From a checkpoint of a small transformer trained on Wikipedia: width 320.
Each number is 128 + 24 x the weight over its row's rms, rounded and kept within 0 to 255. Layers, rows and columns count from 0. The size above them is the row's rms in percent of the matrix's.

# layer 3 MLP down (transposed), 1600x320, rms 0.0991, rows 106-158, columns 64-127
size [103  92 109  93 100  94  92 100  97  99  97  88  92 100  90  93  97 100 102  98  96 105  92 102 101  94 107  92  95  93  97  94 101 108  99  98 109  93 104  96  93 103 105 102  94 101  98 111 118  97  97  89 100]
[[118 114 147 154 121 100 168 170 181 152 103 121 127 171 103 163 114 161 136 157 115 117 126 167 151 112 167 161 156  93 106 121 103 143  98 147 126  89 113 143 138 134 103 151 114 147 126 117 161 139 152 155 127 143 143 160  94 110 137 154 143 146  82 144]
 [127  95 157  98 145  92 144 118  96 121 147 159 108 158 150 129 180 124 128 115 141 136 127 110 139 117 121 118 119 121  87 126 131 160 129 140 115 139 119 147  95 118 138 118 105 154 116 111 110 113 125 111 149 157 122  91 148  90 149 122 146 162 125 141]
 [182 146 148 142  83 114 138 143 151 132 112 108  98 116 145 114 112 145 119 137 131 106 148 105 176 139 123 100  96 112 110 128 148 150 116 135 139 151 103 142 146 123 148 129 134 126 178  75 122 134 139 124 164 153 147 162 151 144 109 133 115 105 128 142]
 [149 123 141  89 171  89 132 157 128 132 145 114 139  90 145 102 119 143 164 121 155 139 142 128 115 146 131 179 126 130 137 153 120 104 151 102 133 120 135 159 181 122 119  58  86 120 125  95  78 110 127 140  78 164 135 129 115 127 117 100  81 112 133 133]
 [125 161 138 176 141 139 113 168 140  29 126 109  97 111  89 128 125 108 101 174 144 109 148 162  96 170 123  75 117 114 129 101 117 122 129 123 127  95 116  91  99 116 149 141 122 100 161  99 133  84 148 133 159 114 131 141 134 124 182 144 131 144 123 133]
 [100 130 110 134 128 162 131 118 156 146 115 122 137 111 108  96 120 145 127 100  91 100 105 168 101 104  91 125  95  94 193 102 129 137 104 121 125  80 148 130 133 157 112 149 147 107 146 112 109 144 101 108 147 111  97 151 154 162  94 159 117 125 152 123]
 [125 150 149 143 148 160 135 143 130 167 136 137 150 131 111 140 133  92 143 140 142 149 167 113 100 134 170 126 137 145  99 104 158 119 140 136 134 107 111 136 113 154  65 118 107 136 110 141 103 136 104 134 193 153 189 167 162  73 155 150  99  95 122 170]
 [147 171 143 137 162 152 128 104 104 140  82 141 128 115  96 131  87 116 159 153 111 134 123 134 141 101 134  88 129 172 112 164  90  89 133 114 169 125 170 109  86 161 146 170 109 130 134 151 145 153 125 156  68 139 151 147 151 168 129 117 128 116 181 164]
 [109 126 156 121 128 114  94 114 132 161 101 118 132 127 116 120  76 160 118 110 133 135 122 115 149 139 142 149 140 136 140  80 112 157 118  66 137 133 122 125 101 119 135 155 136 121 122 180 139 126 117 162 126 117 145 137 154  84 100 152 177  82 130 118]
 [125 117 112 111 121 120  91 160 142 164 130 139 102 109 130 191 139  87  96 195 134 128 165 123 130 129 146 124 145 137 176 167 157  99 167 112 185 159  90 162 109 144 181 193 107 171 135 135  96 121 137 113 142  70 155 138 108 145 100 155 121 148 145 119]
 [123 152 124 101 162 151 121 144 108 155 145 111 142  97 141 132 121 155 131  82  82 153 149  81  68 135 109 110  92 138 122  99 138 106 140  63 150 115 146 119 158 125 128 124 180 183 137  82 114 149 176  96 111 153 102 131 107 121 150 130 136 125 113 149]
 [133  95 112 113 104 122 127 142 166 129 144 114 117 118  75 170 106 126  85 164 119 151 108 119 193 140 147 105 126 216 148 135 169 106 106 125 136 122 146 117 110 129  88 154 118  97 128 128 119  83 137 159 151 102 140 146 133 119  97 128 160 104 129 128]
 [136 155 114  86 146  87 153 137 166 149 136 131 124 148  94 137  97 139 143 128 129 104 114 140 175  97 164 139 116 145 112  95 144  86 122 192 121  85 166 146 174 128  90 134 140 140 188 142 112 152 145 147 147 139  93 136 158 114 114 124 141 133 122 137]
 [139 132 157 162  95 177 116 119 137 158 152 183 128 166  90 103 126  99 121 112 133 119 127 105 163 151  78 167 108 109 115 107 153 150 123 131 179 146 121  72 109 114 157 107 156  68 148 131 157 112 140 112 128 140 136 110 155 128 143 118 132 151 119 134]
 [152 182 104 137 112  87 117 158  83  99 133 116 120 146 116 158 129 121 166  97  99 150 165 166 125  92 143 129  95 126  71 183 119 116 130  81 104 135 152 162 119 120 119 121 110 123 108 103 131 131 137 133 126 185 136 115 146 138  99 101 141 145 119 129]
 [130 105 112 123  99 145 111 152 123 133 147 124 133 121 155 108 125 157 123 138 124 149 124 135 139 168 120 104 133 112  96 157 114 116 157 180 121 114 103 156 182 110 119 178 125 142 137 151 124 152 159 143 124  85 147 153 150 152  92 130 125 165 126 195]
 [118 122 152 159 111 135 103 127 155 142 128 151 155 152 133 144 130  81 113 155 132 114 136 141 103 137 112 149 127 108 182  92  95 122 133 141 139 127 123 122  83 131 135 183 143  77 148 135 143 113 138 150 117 137 113 146 114 143 135 146 137 158 121 131]
 [132 130 136 124 131 156 127 130 143 111 116 161 137 127 177 180 192 124 150 139 124  97 111 132 182 125 110 114 168 100 142 121 162 155  82 101 114 172 129 109 114 163 134  82 133 122 145 143 130 134 104 134 120 103 117 158 176 111 103 131  99 119 120 125]
 [122 137 124 120 133 121 161  91 157 129 106 158 128 142 150 115 135 149 114 167 143 163 119 133 141 141  98 107 120 122 175 146 147 119 110  89 138 103 107 134 111 118 137 154 119 135 132 110 118  67 168 108 198 146 112 118 116 127 146  96 109 130  88 124]
 [125 151 101 155 124 160 106 135 100 106 130 169  77 125 125 156 168 158 109 135  98 161  97 150 123 168 121 105 145 141 144 142 135 107 108 124 141  80 146 124 122 127  91  85 120 149 137  77 126 131 117 109 151 104 172 138 135 144 178 138 152 102 116 179]
 [139 120 113 161 125 129 103 162 156 121 158  86 162  89 120  99 153  81 119 122 132 110  90  81 161  95 138 137 146 136 146 110 144 152  85 161 132 112 106  88 133  98 117  99 155 130 156 116 126 120 112 142 143 133 161 190 147 125 153 139  70  83 148 135]
 [105  78 130 143  87  98 129 174 181 138 127 178 140  87 106 130 155 152 123 147 123 157 153 115 153 136 123 122 115 131 120 145 107 103 173 112 151 125 187 122  86  93 110 120 157 155 136 147 121 169 119 101  72 148 132 151 127 139  85  97 110  88 137 151]
 [116 144 102 153 140 139 169 112 107 149 130 154 156 112 136 164  89  83 110  71 119 152 115  85 135 140 122 116 110 123 100 148 140 123 112 142 153 119  79 145 128 143 112 122 166  99 148 148 114 151 118 143 129 163 117 147 142 106 136 114 131 118 138 146]
 [ 86 118 171 154 128 125 146  76 147 131 126 139 113 165 130 102  95 144 127 160 111 127 150 130 125 170 142 109 111 115 151 115 102 127  64 132 156 145 121 136 142 130 133 154 169 130 116  89 167 156  96 135 110 107 158 137 128 129 144  93 130 170 116 150]
 [152  94 139 139 140 140 102  90 140  89 131 130 111 147 115 150 150 148 118 119 103 103 133 123  94  96 120 160  90 120 152 128 139 200 144 118 109 174 116 107 139 112 119 157 152 137 151 122 162 137 150 109 165 166 136 118 103 131  87 134 130 151 120 103]
 [150 103 122 112 104 110 109 102 104 144 157 146 107 115 139 114  65 150 102 145 119 129 109 164  88 136  94  61 135  96 120 156  77 134 135 131 122 130 138 125 181  78 157  78 125 111 135 127 164 166 105 106  94 147  87 112 137 141 101 107 129  89  90 149]
 [117 191 143  86 125 112  93 165 162 159 116 145 140 129 119 105 116 108 126 161 134 101 150 120  92  88 114  97 161  94 107 108 149 134 147 133 109 108 112 115 107 114 119 140 116 147 151 144 105  99 125 123  72 130 143 109 146 133 144 127 129 137 130 151]
 [160 129 161 125  84 175 140 126  87 130 112 122 150 112 127 137 112 118 142 126  99 147 133 118 101 162 129 117 100 166 113 129 139 138 132 148 143 126 117 131 151 129 128 119 152 177 137 130 133 143 107 162 154 134 150 104 101  99 149 135 136  85 127 126]
 [139 108  97 175 131 156 117 114 159 125 133 125 108 145 133 132 162 170 152 154 119 103  83 138 135 184 118 144  99 136  97 116 154  88 154 108 105  93 185 152 116  99 162 130  79 153 148  99 129 125  97  93 131 166 147 131 145 166 124 111 112 163 148 142]
 [184 101 172 152 110 168 141 183 100 139 133 131  91 110 165 153 128  92 140  62 125 129 141 134 125 126 138 147 113 119 124 166 109 103 139 115 174 109 125 163 138 144 123  94 151 135 124 104 127 114 115 126  89 119  91 141 143 113 145 127  97 119 129 146]
 [148 133 127 134 103 107 148 111  94 126 141 132 113 142 125 144 127 115 149 165 134 145 198 133 143 116 130 116 133 106 127 137 150 112  95 110 119 111 105 157 162  98 129 156 131 137 124 118 132 130 111 120 138 111 116 129 130 144  99 129 209 146 191 161]
 [105 102 151 112  86 142 130  85 164 128 117 193 115 159 173 107 130 105 177 151 139 168  91 117 161 144 129 127 142  82  97 145 119 119 127 160 141  97 121 118 141 170 139 113 120 162 112 143 132 113 135 128 167 107 130 100 128 166 121  81 146 131 141 105]
 [101 138 117 165 136 164 181 101 144 128 151 113  92 134 141 118 136 169 136 143  86  91 133  99  80 140  74 119 128 159 148 113 144 134  96 118 153  93 132 133 134 136 131 130  68 123 120 139 149 123  79  82 133  96 146 123  87 115 124 157 138 124 116 102]
 [114 181 168  87 136 161 133 128  98 132 158 137 158 152 110 113 129 122  98 116 151  99 161 125 110 139 128 131 125 139 127 128 127 123  95 145 162 135 129 126 126 126 122 117 133 107 128 127 107 126 156 108 149 135 122 155 145 141 135 175 167 150 175 129]
 [128 109  97 106 163 157 170 144 133 117 120  87 168 135 111 164 152  95 135 147 145 122 156 131 113 102 135  92 151 148 104 150 108 127  91 157 136 155 114 117  93 138 134 128 130  95 144 120 180 155 128 178 137 143 108 102 156 163 107  92  62 107  91 159]
 [140 136 133 122 146  86 117  94 153 164  88 130 172 141 104 157 105 129 158 139 135 104 124 128 114 105 148 155 143 119 136 161 133 136 151 135 160  98 119 178 106 138 154 158 128 125 145 102 129 140 121 122 127 127 129 131 128 124 130 125 121 125 149 162]
 [ 91 103 116 124  92 151  98 130 132 116 115 126 136 142 118 162 100  89 127  97 148 123 154 114 167 118 136 113  87 144 109  96 128 107 138 106 161 112  91 122 129 132 111  92 116  93 119 118 186 134 112 129 135 125 121 129  93  84 169 107 102 145 122 137]
 [134 141 139 130 128 130 138 124 157 127 157  88  96 126 117  91 146 101 170  99 130 126 135 146 130  97 149  99 137 106 104 101 135 110 106 119 141 117  88  84 116 147 114 103 136  91  94 127  97 147  84 140 134 116 136 120 122 123 118 120 119 145 106 127]
 [103 112 141 159 116 118 114 140 102 106 132 126 108  90 134  84  92 134 170 112 125 137 126 130 149 113 147 140 146 110  93 139 150 126 133 116 145 114 106 141 111 150 148 125 142 190 141 106 187 123 119 157 110 147 132 122  82 116 128 155 132 137 129 108]
 [141 139 148 136 141 161 144 101 175 151 138 141 127  94 161 148 173 127 140 153 139 116 145 128 136  74 112 140 106 140 133 119 141 126 161 149 168 104 114 146 133 167 148 129 109 151 151 159 158  82 139 138 153 131 114 128 105  92 136  72 159 146 134 123]
 [148 144 111  97 148 123 117 117 137 143 175  78 119 163 141 155 145 144 127 120 106 125 129 192 105 147 125 132 100 167 119 131  81 146 132 139  98  90 138 111 137 138 137 153 122 103 127 168 124 125 120  86 182 156 137 104 149 140 112 131 147 120 110 139]
 [ 95 150 100 124 125 144 121 116 127  88 116 117 157 129 147  93 120 148 120 117 112 128 154 151 144 137  95 104 122 125 151  72 130 148 131 139 138 120 104  99 127  80 129 132 126 123 142 131 146 137 119 122 111 123 148 114 183 145 105 113 151 122 154 181]
 [113 118  94 150 122 143 155 160 115 137  95 133 123 176 102 122 135 121 125 148 138 100 116 120 129 141 151 159 126 156 155 166 118 158  86  86 119 157 129 132  96 152 142 113 104 146 125 124 101 107 119 139  84 160 125 159 145 118 129 105 129 116 161  88]
 [134  98 129 124 111 107 163 122 128 146 102 187 106 144  88 146 121 109 101 166  96 105 133 146 131 138 105  97 108 124 106 136 147 163 120  56 148 128 114 156 127 114 134  55 131 145 112  77 131 131 145 135  78 120 116 100 149 129 139 113 134 144 122 100]
 [131 138 142  87  90 116 135 132 116 114 113 136 103 122 175 143 122 150 146  93 168 191 121 116 146 149 181 144 105  90 124 153 103 154 119 126 124 154 173 173 151 124 133 125 139 114 116  87 150 123 103 103 155 175 162 132 119  89 149 156 116 154 112 117]
 [118 122 129 183 146 116 105  93 131 160 101 139 129 124 107 113 129 125 129 147 116 108 112  87 105  98 112 133 141 183 175 110 136  97 140 162 133  91 134 118  93  93 160 134 136  78 165 111 122 137 105 136 145 119 100 144 148 166 147 124 108  66 105  81]
 [109 138 139 136 126 124 132 134 112 170 111 135 102 104 133 135 101 122 148 112 101 149 151 154 100 133 169 102 102 139 136 149 176 171  91 141 119 107 155 154 145 154 163 105 174 141 138 126  95 108 106 157  99 132  91 115 117 173 114 118 190 105 150 111]
 [101 109 120  99  91 131 195 133 146 119 150 138 145 158 167 127 159 153 103 126 152 150 152 106 133 149 118 162 108 166  99 106 118 123 113 125 107 144 121 120 157 124 118 128  89 149 115 134 144 118 104  75 107 137  76  85 118 157 157 109  69 139 115 165]
 [131 113 138 160 104 141 136 107 104 118 148 161  94  93 116 112 120 124 130 135 134 119  90 123 101  88 126 134 144 107 126 150 118 112 134 122 137 145 122  88  97 152 158 119  98 127 154 129 108 107 137 116 121 117  77 121 190 158 101 107 122 150  85 122]
 [ 84  56 110  89 159 135 101 131 148  94 138 113 116 104 118 172 114 126 132  88 157 180 114 129 166 113 125 143  93 140  90 135 114 122 100  81 111 118 142 144 110 159 100  84 121 129 120 124 165 138 110 145 159 165 119  97 105 147 145 121 142 148 120 125]
 [150 145 144 150 158  81 136 139 106  99 109 164 109 110 107  88 152  87 132 116 115 111 126 109  85 143 139 105 130  72 167  91 125 128 122 129 154 107 150 108 121 127 141 125 114 143  82 162 104  98 150 144 138  97 120 100 110 131 139 148 146 165 110 166]
 [117 120 153 161 127 134 126 123 127  90  99  97 142 137 106 119 109 162 118 144 137 114 106 146 161 162 101 104 127  67 115 120 133 141 121 136 111 120 125 127 118 160 155 141 144 103 180 132 154 155 152 106 121 174 145 107 155 123 153 168 133 139 151 147]
 [132 105 138 149 105 191 147 153 106 146 145 136 155 151 151 107 129 135 124 145  87 121 117 174 125 117 112 154 120 104 124 152  90  84 170 123 152  91 118 111 165 121  99 118 130 104 101 135  93 149 136 125 115 125 156  94 156 100 145 134 122 156  90 168]]
# layer 3 MLP up, 1600x320, rms 0.104, rows 107-158, columns 64-127
size [ 99  92  94  98  99  94  94 100  97  93 102 100  98  94 104  91  97  99 106  92 109  94 105  98 105 111  96 105  93  97  96 101 107  99  98 100 103  93 100  96 102  94 100  99  97 104 109 104  93  98  87  98]
[[112 159 110 129 117 126 150 130 113 144  80 126 156 119 143 137 149  97 123 152 141 135 169 106 137  90 149 121 139 145 216 102 124 121  87 106 101 100 133 106 179 140 142 140 124 138 125 138 100 107 106 108 119  82 160  97 117 152  97 113 117 170 165 157]
 [159 110 126 115 123 160 125 103 148  56 102 134 107 138 145 142  96 151 119 145 140 103 198 140 169  74 166  91 122 116 153 113 152 146 135  82  93 159 107 113 158 140  88 100 149 132 121  94 146 163 141 138 141 136 134 121 101 164  87 166  67 133 157 175]
 [138 138 109 142  83 138 111 121 115 141 109 123 121 133 157 110 133 141 153 148 158 138 122 152 154  95 144 126  56 147 151 128  92 115 107  85  93 114 105  94  65 114 138 103 159 126 134 139 140 155 128 125  95 111 128 131 139 117 107 159 131 170 157 115]
 [106 118 196 161 118 102 120 130 149 133 111 133 155 154 110 138 112 146 127 116 142 135 174 150 160 111 102 130 140 117 152 152 137 100 154 122 108 123 108 137 147 130 135 135 149 119 122 151 137 131 119 145 126 142 163 119 109 114 141 121 128  95 142 151]
 [112 122 106  96 125 114 132 117 133 122 113  89 136 118  91 178  93 143 108 129 127 105 118 133 110 151 130 112 146 115 122 160 161 144 104 147 157 165 100 135 116 148 110 135  85 146 151 100 142 108 140 108 122 131 151  97 145 114 101 107 111 163  81 138]
 [136 130 148 121 115 136  93 147 144 146  86 107 162 120 145 132 147 142 139 131 114 144 137 127 106 135 129 124 114 146 148 123 151 110 118 101 194 143 189 117 142 121 134 149 156 147 123 155 105 112 136 124 130 114 131 147 117 115 109 124 131 156 140 106]
 [117 164 139 111 116 153  94 156 123 122 145 101 151 124 133 100 142 138 109 101 116 154 142  98 124 172 153 128 140 128 123 144 144 120 155  65  94  92 118 150  93 159 104 132 105  78 108 139  98 135 122 104  95 112  89 106 128 166 119 121 116 102 103 106]
 [ 96 126 122 137  99 161  97 149 119 131 118 121 105 101  87 140 178 122 123 109 125 136 116 125 103  84 115  95 116 130 103 126 120 127 121 138 154 116 126 111  88  96 115 125 114 128 127  75 113  97 124 128 118 140 126 135  98 162 152  93 127 153 131 119]
 [ 99 137 163 115 120 129 151 141 138 111 107 129 105 119 128 110 128 120 132 143 113 112 144 172  98 128 144 162 107 145 157 167 167 141 136  78 117 144 159 115 156 111 114 141 151 151  96 123 109  98 115 119  93 110 100 179 118 122 119 148 135 172 127 107]
 [127 123 134 127 133 140 115 125 137 128 159 125 118 130 144 152 164 142 111 135  93 149 140 125 110  98  97 119 126 153 158 122 131  89 133 154 104 161 124 133 117 146 126 132 135 122 136 172 152 144 152 114 149 138 155 174 115  88  98 108 116 101 147 112]
 [125 138  96 152 139 134 139 129  98 132 114 148 109 138 166 105 112 190 151  96 116 166 190  85  95 154 122 142 122 170 131 101 142 110 132 159 122 142 125 120 172 106 157 107 105 131 116  98 154 149 141 128 166 118 149 128 138 133 123 135 163 106 135  98]
 [101 130 138 129 112 113  93  82 149 100 135 132 123 100 110 124 172 121 154 153 101 119 153 160  57 157 179 130 115 111 133 131 114 147 107 118  40 105 114 147 103 115 147 112 107 154  95 138 128 152 170 140 145  83 123 164 120 107 122 144 126 125 122 120]
 [102 142 169 174 159 122 129  78 137  64 115  85 144 144 118 145 142 154 170 165 146 121 168  84 117 120 134 131 114  91 115 156 141 139 147 118 135 112 130 142 140 142 180 161 190 126 114 119 133  88  88 115 164 140 116 176  97  87 110 112 129 110 123 105]
 [138 114 137 114  85 155  87 108 141 145 140 170 138 112 143 160 121 122 112 128 129 105 112 100 134 141 106 139 126 148 131 111 127 107 161 141 143 104 147 121 120 113 130 147 138 120 148 131 114 149 115  76 130 121 133 144  95 116  98 141 116 103  63 196]
 [128 145 114 125 158 102 123 147 129 122 158  83  74 141  71 134 124 111 150 124 122 153 120 113 152 106 114 103 118 134 155  97 180 178  95  91 138 131 123 104 118 163 109 117 139 120 103 116 144 134 168 114 107 127 106 131 127 116 149 106 135 148 107  73]
 [147 165 138 131 142 120 119 106 101 176 127  98 128 174 130 130 104 118 121 149 119 171 117 145 114  98 115  99 141 129 143  97 147 160 119 153 131 142 146  88 155 145 112 199 130 122  99  79  89 138 129  97 111 144 103 131 115 108 103 135 125 152 102  91]
 [112 119 152 108 136 177 125 133 106 100 135  40 129 122  81 112 145  88 131 130 127 155 135 109 109  92 170 157 149 166 128 119 150 116 133 137 101  91 147 154 120 140 135  94 179 159 129 147 119 100 137 148 124 132 102 120 146 116 100 132 122 150 160 142]
 [110 137 133  59 109 126  87 110  99 157 152  89 103 132 156 136  98  97 151 168 121 134 151 147 126 116 106 139 121 131 121 136 113 141 124 121 152 130 130 117 131 142 156 142 101 125 121 126 120 103  93 123 129 132 124 131 127 163 129 112 157  79 151 134]
 [140 142 109 139 143 116 122 120 155 101 100 135 132  90 129 106 136 105 143 147 116 120 105 125 120 109  78 158 162 161 123 102 102 102 133 115 117 164 127 105 115 147 106 137 124 116 161 150  91 114 143 152 158  80 115 141 106 122 141 161 150 103 164 110]
 [116 131 148 116 103 135 110 126 131 128 101 160 100 111 136 155 122  98 133 135 111 158 104 112 113 135 155 100 115 109 128 115  88 112 136 150 127 140 113 125 124 145 180  97 141 144 139 144 117 150 146 130 135 156 113 115 154 126  99 153 134 146 140 102]
 [117  95 133 138 121 149 111 142  98  74 108  97  97 192  88 109 176 112 153 144 101 127 139 124 125 169 113 164 126 121 148 128  96 131 135 139 103  90 126 141 128 118 151  96 122 153 132 159 145 136 125 134 121 151  79  66  89 151 136 149 139 146  90 128]
 [125  98 162 141 127 109 120 171 107  92 143  89 120 118  70 176 151 133 106 134  95 119 120 114 154 129 158 113 136 149 131 128 138 102 139  95  99 114 136 110 143 153 147 115  94 163 116 128  94  90 126 135 136 157 161 139 146 160 134 148 127 160 158 100]
 [180 126 146 176 116 150 133 150 168 131 140 114 137  91 146 106 149 121 133 118  90 136  84 117 129 114  85 156 142 119  96 161 147 155 149 105 126  94 149 131 139  94 127 135 115 131 150 186 129 118 107  97 144 114 117 118 130 144 128 128  58  92 134 137]
 [107 116 117 109  82 124 104  91 143 109 104 133 126  93 117  76 124 122 120  86 124 127 125 140 163 129 145  96 181 136 137 126 131 107 128  91 155 129  93  78 159 170 129 159 113 133 138 130 124 126  96 169 102  99  90 147 120 106 122 130 152 153 124 114]
 [121 157 177  83 150 153 119 100 137  94 163 133 154 145 108 150 141 186  88 127 113  89 113 103 131 130 123 131 109 143 121 112 140 165 146 114 105  86 167 118  90 127 132 150 144 148  85 135  88 137 139 117 135 125 130 150 131 129 153 171 104 174  85  64]
 [136 140 147  85 107 154 151 140 133 121 154 155 135 154 129 118 125 109 111 201 161  71 123 135 132 143 113  90 145 100 141 126 147 160 168 138  65 147 141  72 128 148 117 136 106 131 129 130  93 111 168  84 157 103 134 103 131 112 122 123 122 101 135 123]
 [ 77 113 117 140 138 131 174 148 167 145 120 127  86 101 154 102 107 148 119 134  90 101 129 121 118 142 147 151 107 136 117  70 166  85 121 132 125 155 151 130  93 136 176 142 183 118  89  99 127 146 148 156 118  86 183 136 112 152 175 169  48 139 135 101]
 [124  84 120 155 125 151 120  95  92  89  65 155 167  87 131 100 123 116 128 116 183  90 117 126 121 126 125 146 102 150 146 154 103 114  98 110 118 109 103 115 113 155  81 164 122 136 133 167 149 155  99 108 151  79 116 158 133 119 124 127 139 117 164 166]
 [111 128 133 109 147 130  82  93 144 160 113 141 119 129 127 149 136 143 141 156 147 129 143 161 165 129  78 127 118 130 116 132 164  95 130 125 152 144 110 151 143  99 109 119 164  69 128 154 136 147 126 144 104 144 136 118 147 192 101 142  96 145 129 111]
 [ 95 135 151 135 137 118 110 117 158 179 111 170  99 130 103 110 124 168 120 134 115  97  59 118 110 132 157 138 138 148 119  91 115 164 151 121 117 103 144  95 112  94 125  92 159 116  91 108 133 135 157 114 135 145  84 132 121 140 126 150 102 154 118  98]
 [121 146 124 159 155 127 155  88 151 123 144 124 101  95 130 139 149 112  93 157 132 106 164 143 125 123 146  96 140 180 100 130 129 116 116 157 111 125 169 160 156 110 157 144 139 106 116 139 106 104 106 140 153 151 133 115 158 159 119 123  95 147 141 131]
 [153  69 160 112  98 145  81 101 183 116 130 142 179 133 170 139 139 185 111 109 119 132  86 118 118 123 167 137 133 109 115 128 121 138 121 116 171 131 136 122 145 151 143 127 131  96 110 149 132 107 119 108 129 147 124 105 144 110 144 117 160 171 150 114]
 [100 139 107 161 149 124  99 160 147 129 140 108  94 150 119  99  77 112 147 134 108 138 138 151 143  85 136 122 113 127 102 146  95 118 119  89 114 113 122 152 177 141  93 114 120 104 134 127 173 142  98  83  91 114 123 117 159 121 160 134  94 130 114 189]
 [133 147 154 104 106 115 124 146 109 107 108 103 154 110 152 117 135 135  97 112 143  91 130 179  86 149  98 124  91 103 118 145 158 114 114 118 100 149 121 166 171 123 143 147 121 183  89 130 126 147 122 148 137 123 124  91 135 109 133  91  71 149 116 100]
 [122 100 137 138  87 139 132 139 140 103 132 171 132 133 134  79 134 113 131 158 142 134 113  99 128 139 161 121 119  99 146 101 135 155 117 130 181  99 151 154 110 128 105 109 113 114 142  93 128 117  88 162 119 125 123 148 151 157 103 178 100 155 146 162]
 [158 161  87  95 125  93 117 102 119 103 125 106 134 119  94 101 146 155 119 120  78 106 158 134 138 146 152 133 113 134  93  80  91 135 128 151 148 147 124 159 111 127 132 176 163 154 104  86 123 150 142 147  97 127 162 111 111 128 146 152 123 114 130 135]
 [140 132 136 110 122 131 128 108  75 168 115 124 152 127 127 112 103 166 131 157 151 111 148 150 128 129 112 129 142 100 103 123  98 119  95  99 144 148 120 123 142 127 147 127 131 151 133 137 155 128 125  88  79 108 156 110 141 152 134 108 115  95 121 188]
 [154 156 138 170 165 105 131 105 158 151 119  79  53 139 141 144 117 123 136 113 132 146 116 136  94 114 165  86 132  91  91 151 106 116  98 142 145 133  85  91 140 134  93 147  98 121 110 131 142 118 106 137  96 128 176 107 130 137  95 124 134 125 127 166]
 [118 148  97 111 129 136 126 124 113 123 133 159  89 125 117 103 127 176 155 125 156 169 174 129 117 162 168 134  97 131 145 112 108 142 132 114 142 100  93 173 131 134 120 147 112 134 128 120 130 149 120 158 119 116 109 105 118 113 120 109 110 128 118 148]
 [ 76  80 130 126 138 105 135 118 130 172 110 146 134 128 108 107 127 133 136 153 150 155 146  75 142 109  77 141 156 114 161 119 140 143 109 104 147 145 160 105  99 172 118 128 108 159 144 109  92 159 165 149  95 133 150 160 132  93 114 102 132 140 163 149]
 [170 117 127 162 121 135 142 167 116 161 143 114 154 156 110 149 153 105 157 147 157 149 156  79 140 104 109 148 115  94 115 174 125 118 130 121 101 155 119 143 109 110 113 114 151 122 143 117 107 113 115 120 142  74 126 123 152  75 153 126 155 162 119  63]
 [141 134 144 174 151 159 128 136 139 133 121 117  85  92 112 127 107 143 100 157 114 118  94 109 136 107 130 117 130 120 155 155 146  80 162 174 126 107 132 163 129 184 155 109 134 159 107 103  90 149 147 109  89 109 133 144 100 105 133 122 133 161 144  90]
 [131 161 111 120  98 155  96 173 123 119 182 140 126 106 121 130 113 135 137 124 123  98 107  83 131 160 118  82 133 117 124 153 157  74 141 167 114 140 141 138 110 140 156 130 191  95 105 110 104 113 137 109 107  81  98 137 108 157 173 137 119 157 111 143]
 [107 156 154 157 110 139 133 195 103 119 142 115 126 114 121 115 111 145 140 140 118 110  69 174 103 152 147 117 115 182 104 138 139 119 120 121 101 152  94 103 140  96 137 137 121 105 106 100 122  90 176 135 131 136 130 153 107 116 166 141 164 116 121 136]
 [103 124 120 146 121 122 101 116 117 154 166 140 145  91 151 127 148 122 107  85 144 111 128 105 152 136 115 185 108 172 105  95 109 135 125 158 127 126 123 122 130 139 118 116 151 159  87 181 150 145 143 129 110 144 160 152 137 134 107 126 117 124 164 143]
 [107 132 123 135 133 138 105 153 103 120 115  96 104 132 145 138  94 120 130 118 145 133  81  78 145 149 138 154 119 133  78 101  93 141 122  84 134 132 157 105 157  98 114 137 162 157 124 126 153 134 173 107 128 113 125 109  74 131 132 170  95 151 161 126]
 [147 128 163 112 148 165 123 124 125 153 173 131 158 147 138 121 131 171  93 147 120 116 137 139 125 162 139 132 157 121 102 106 155 138 121 129 139 153 118 166 157 166 129 131 136 141 125 138 136 140 138 164 123 159 136 144 145 128 130  87 142 122 102 143]
 [143  86 126 108 182 144 115 103 121 135 126 120 119 118 138 157 154 142 178 114 131 139 127 118 139 124 111 139  78 160 145 148 107 128 136 126 112 163 147 119 130 118  98 149 143 166 152  95 131 134 129 150  93 142 109 162 133 124 126  96 132 118 171  98]
 [122 184 134 102 126 127 123 121 138 145 113 116 165 121  97 166 123 160 127 135 110 148 135 117 102 174 194 128 159 114 113 133 116 132 137 158 126 128 145 130 146 140 151 124 160 194 147 120 155 127 131 111 155 135  86 161 159  95 126 140 124 101 143 101]
 [129 114 134 116 146 188 161 133 157 118 153 117 114 148 108 152 141 141 112 156 150 144 100 104 134 116 169  95  80 129 124 140 115 110 111 139 121 119 129 127 126 141 114  91 193 127 111 112 128 158  85 137  83 143 133 133 133 134 163 173 160  92 169 113]
 [132 126 124 114 147  92 172 131  98 115 124 145 116 100 131 165 153 175 119 103 134 125 139 124 100 115 126 134 155 135 109  85 166 128 138 107 150  98 117 112 133 158 106 130 134 120  91  90  82  93 157 100 118 115 113  77  90 131  75 118 133 139 148 108]
 [147 114  96 148 153  99 136 155 121 139 174 139 134 167 141 136 115  84 137 146 128 168 119 126 114 123 145 142 121  82 127 129 125 161 123  97 134 142 155 142 142 156 126 159 114  91 106 122 120 124 141 175 170 143 153 117 148 120 123  96  98 123 149 151]]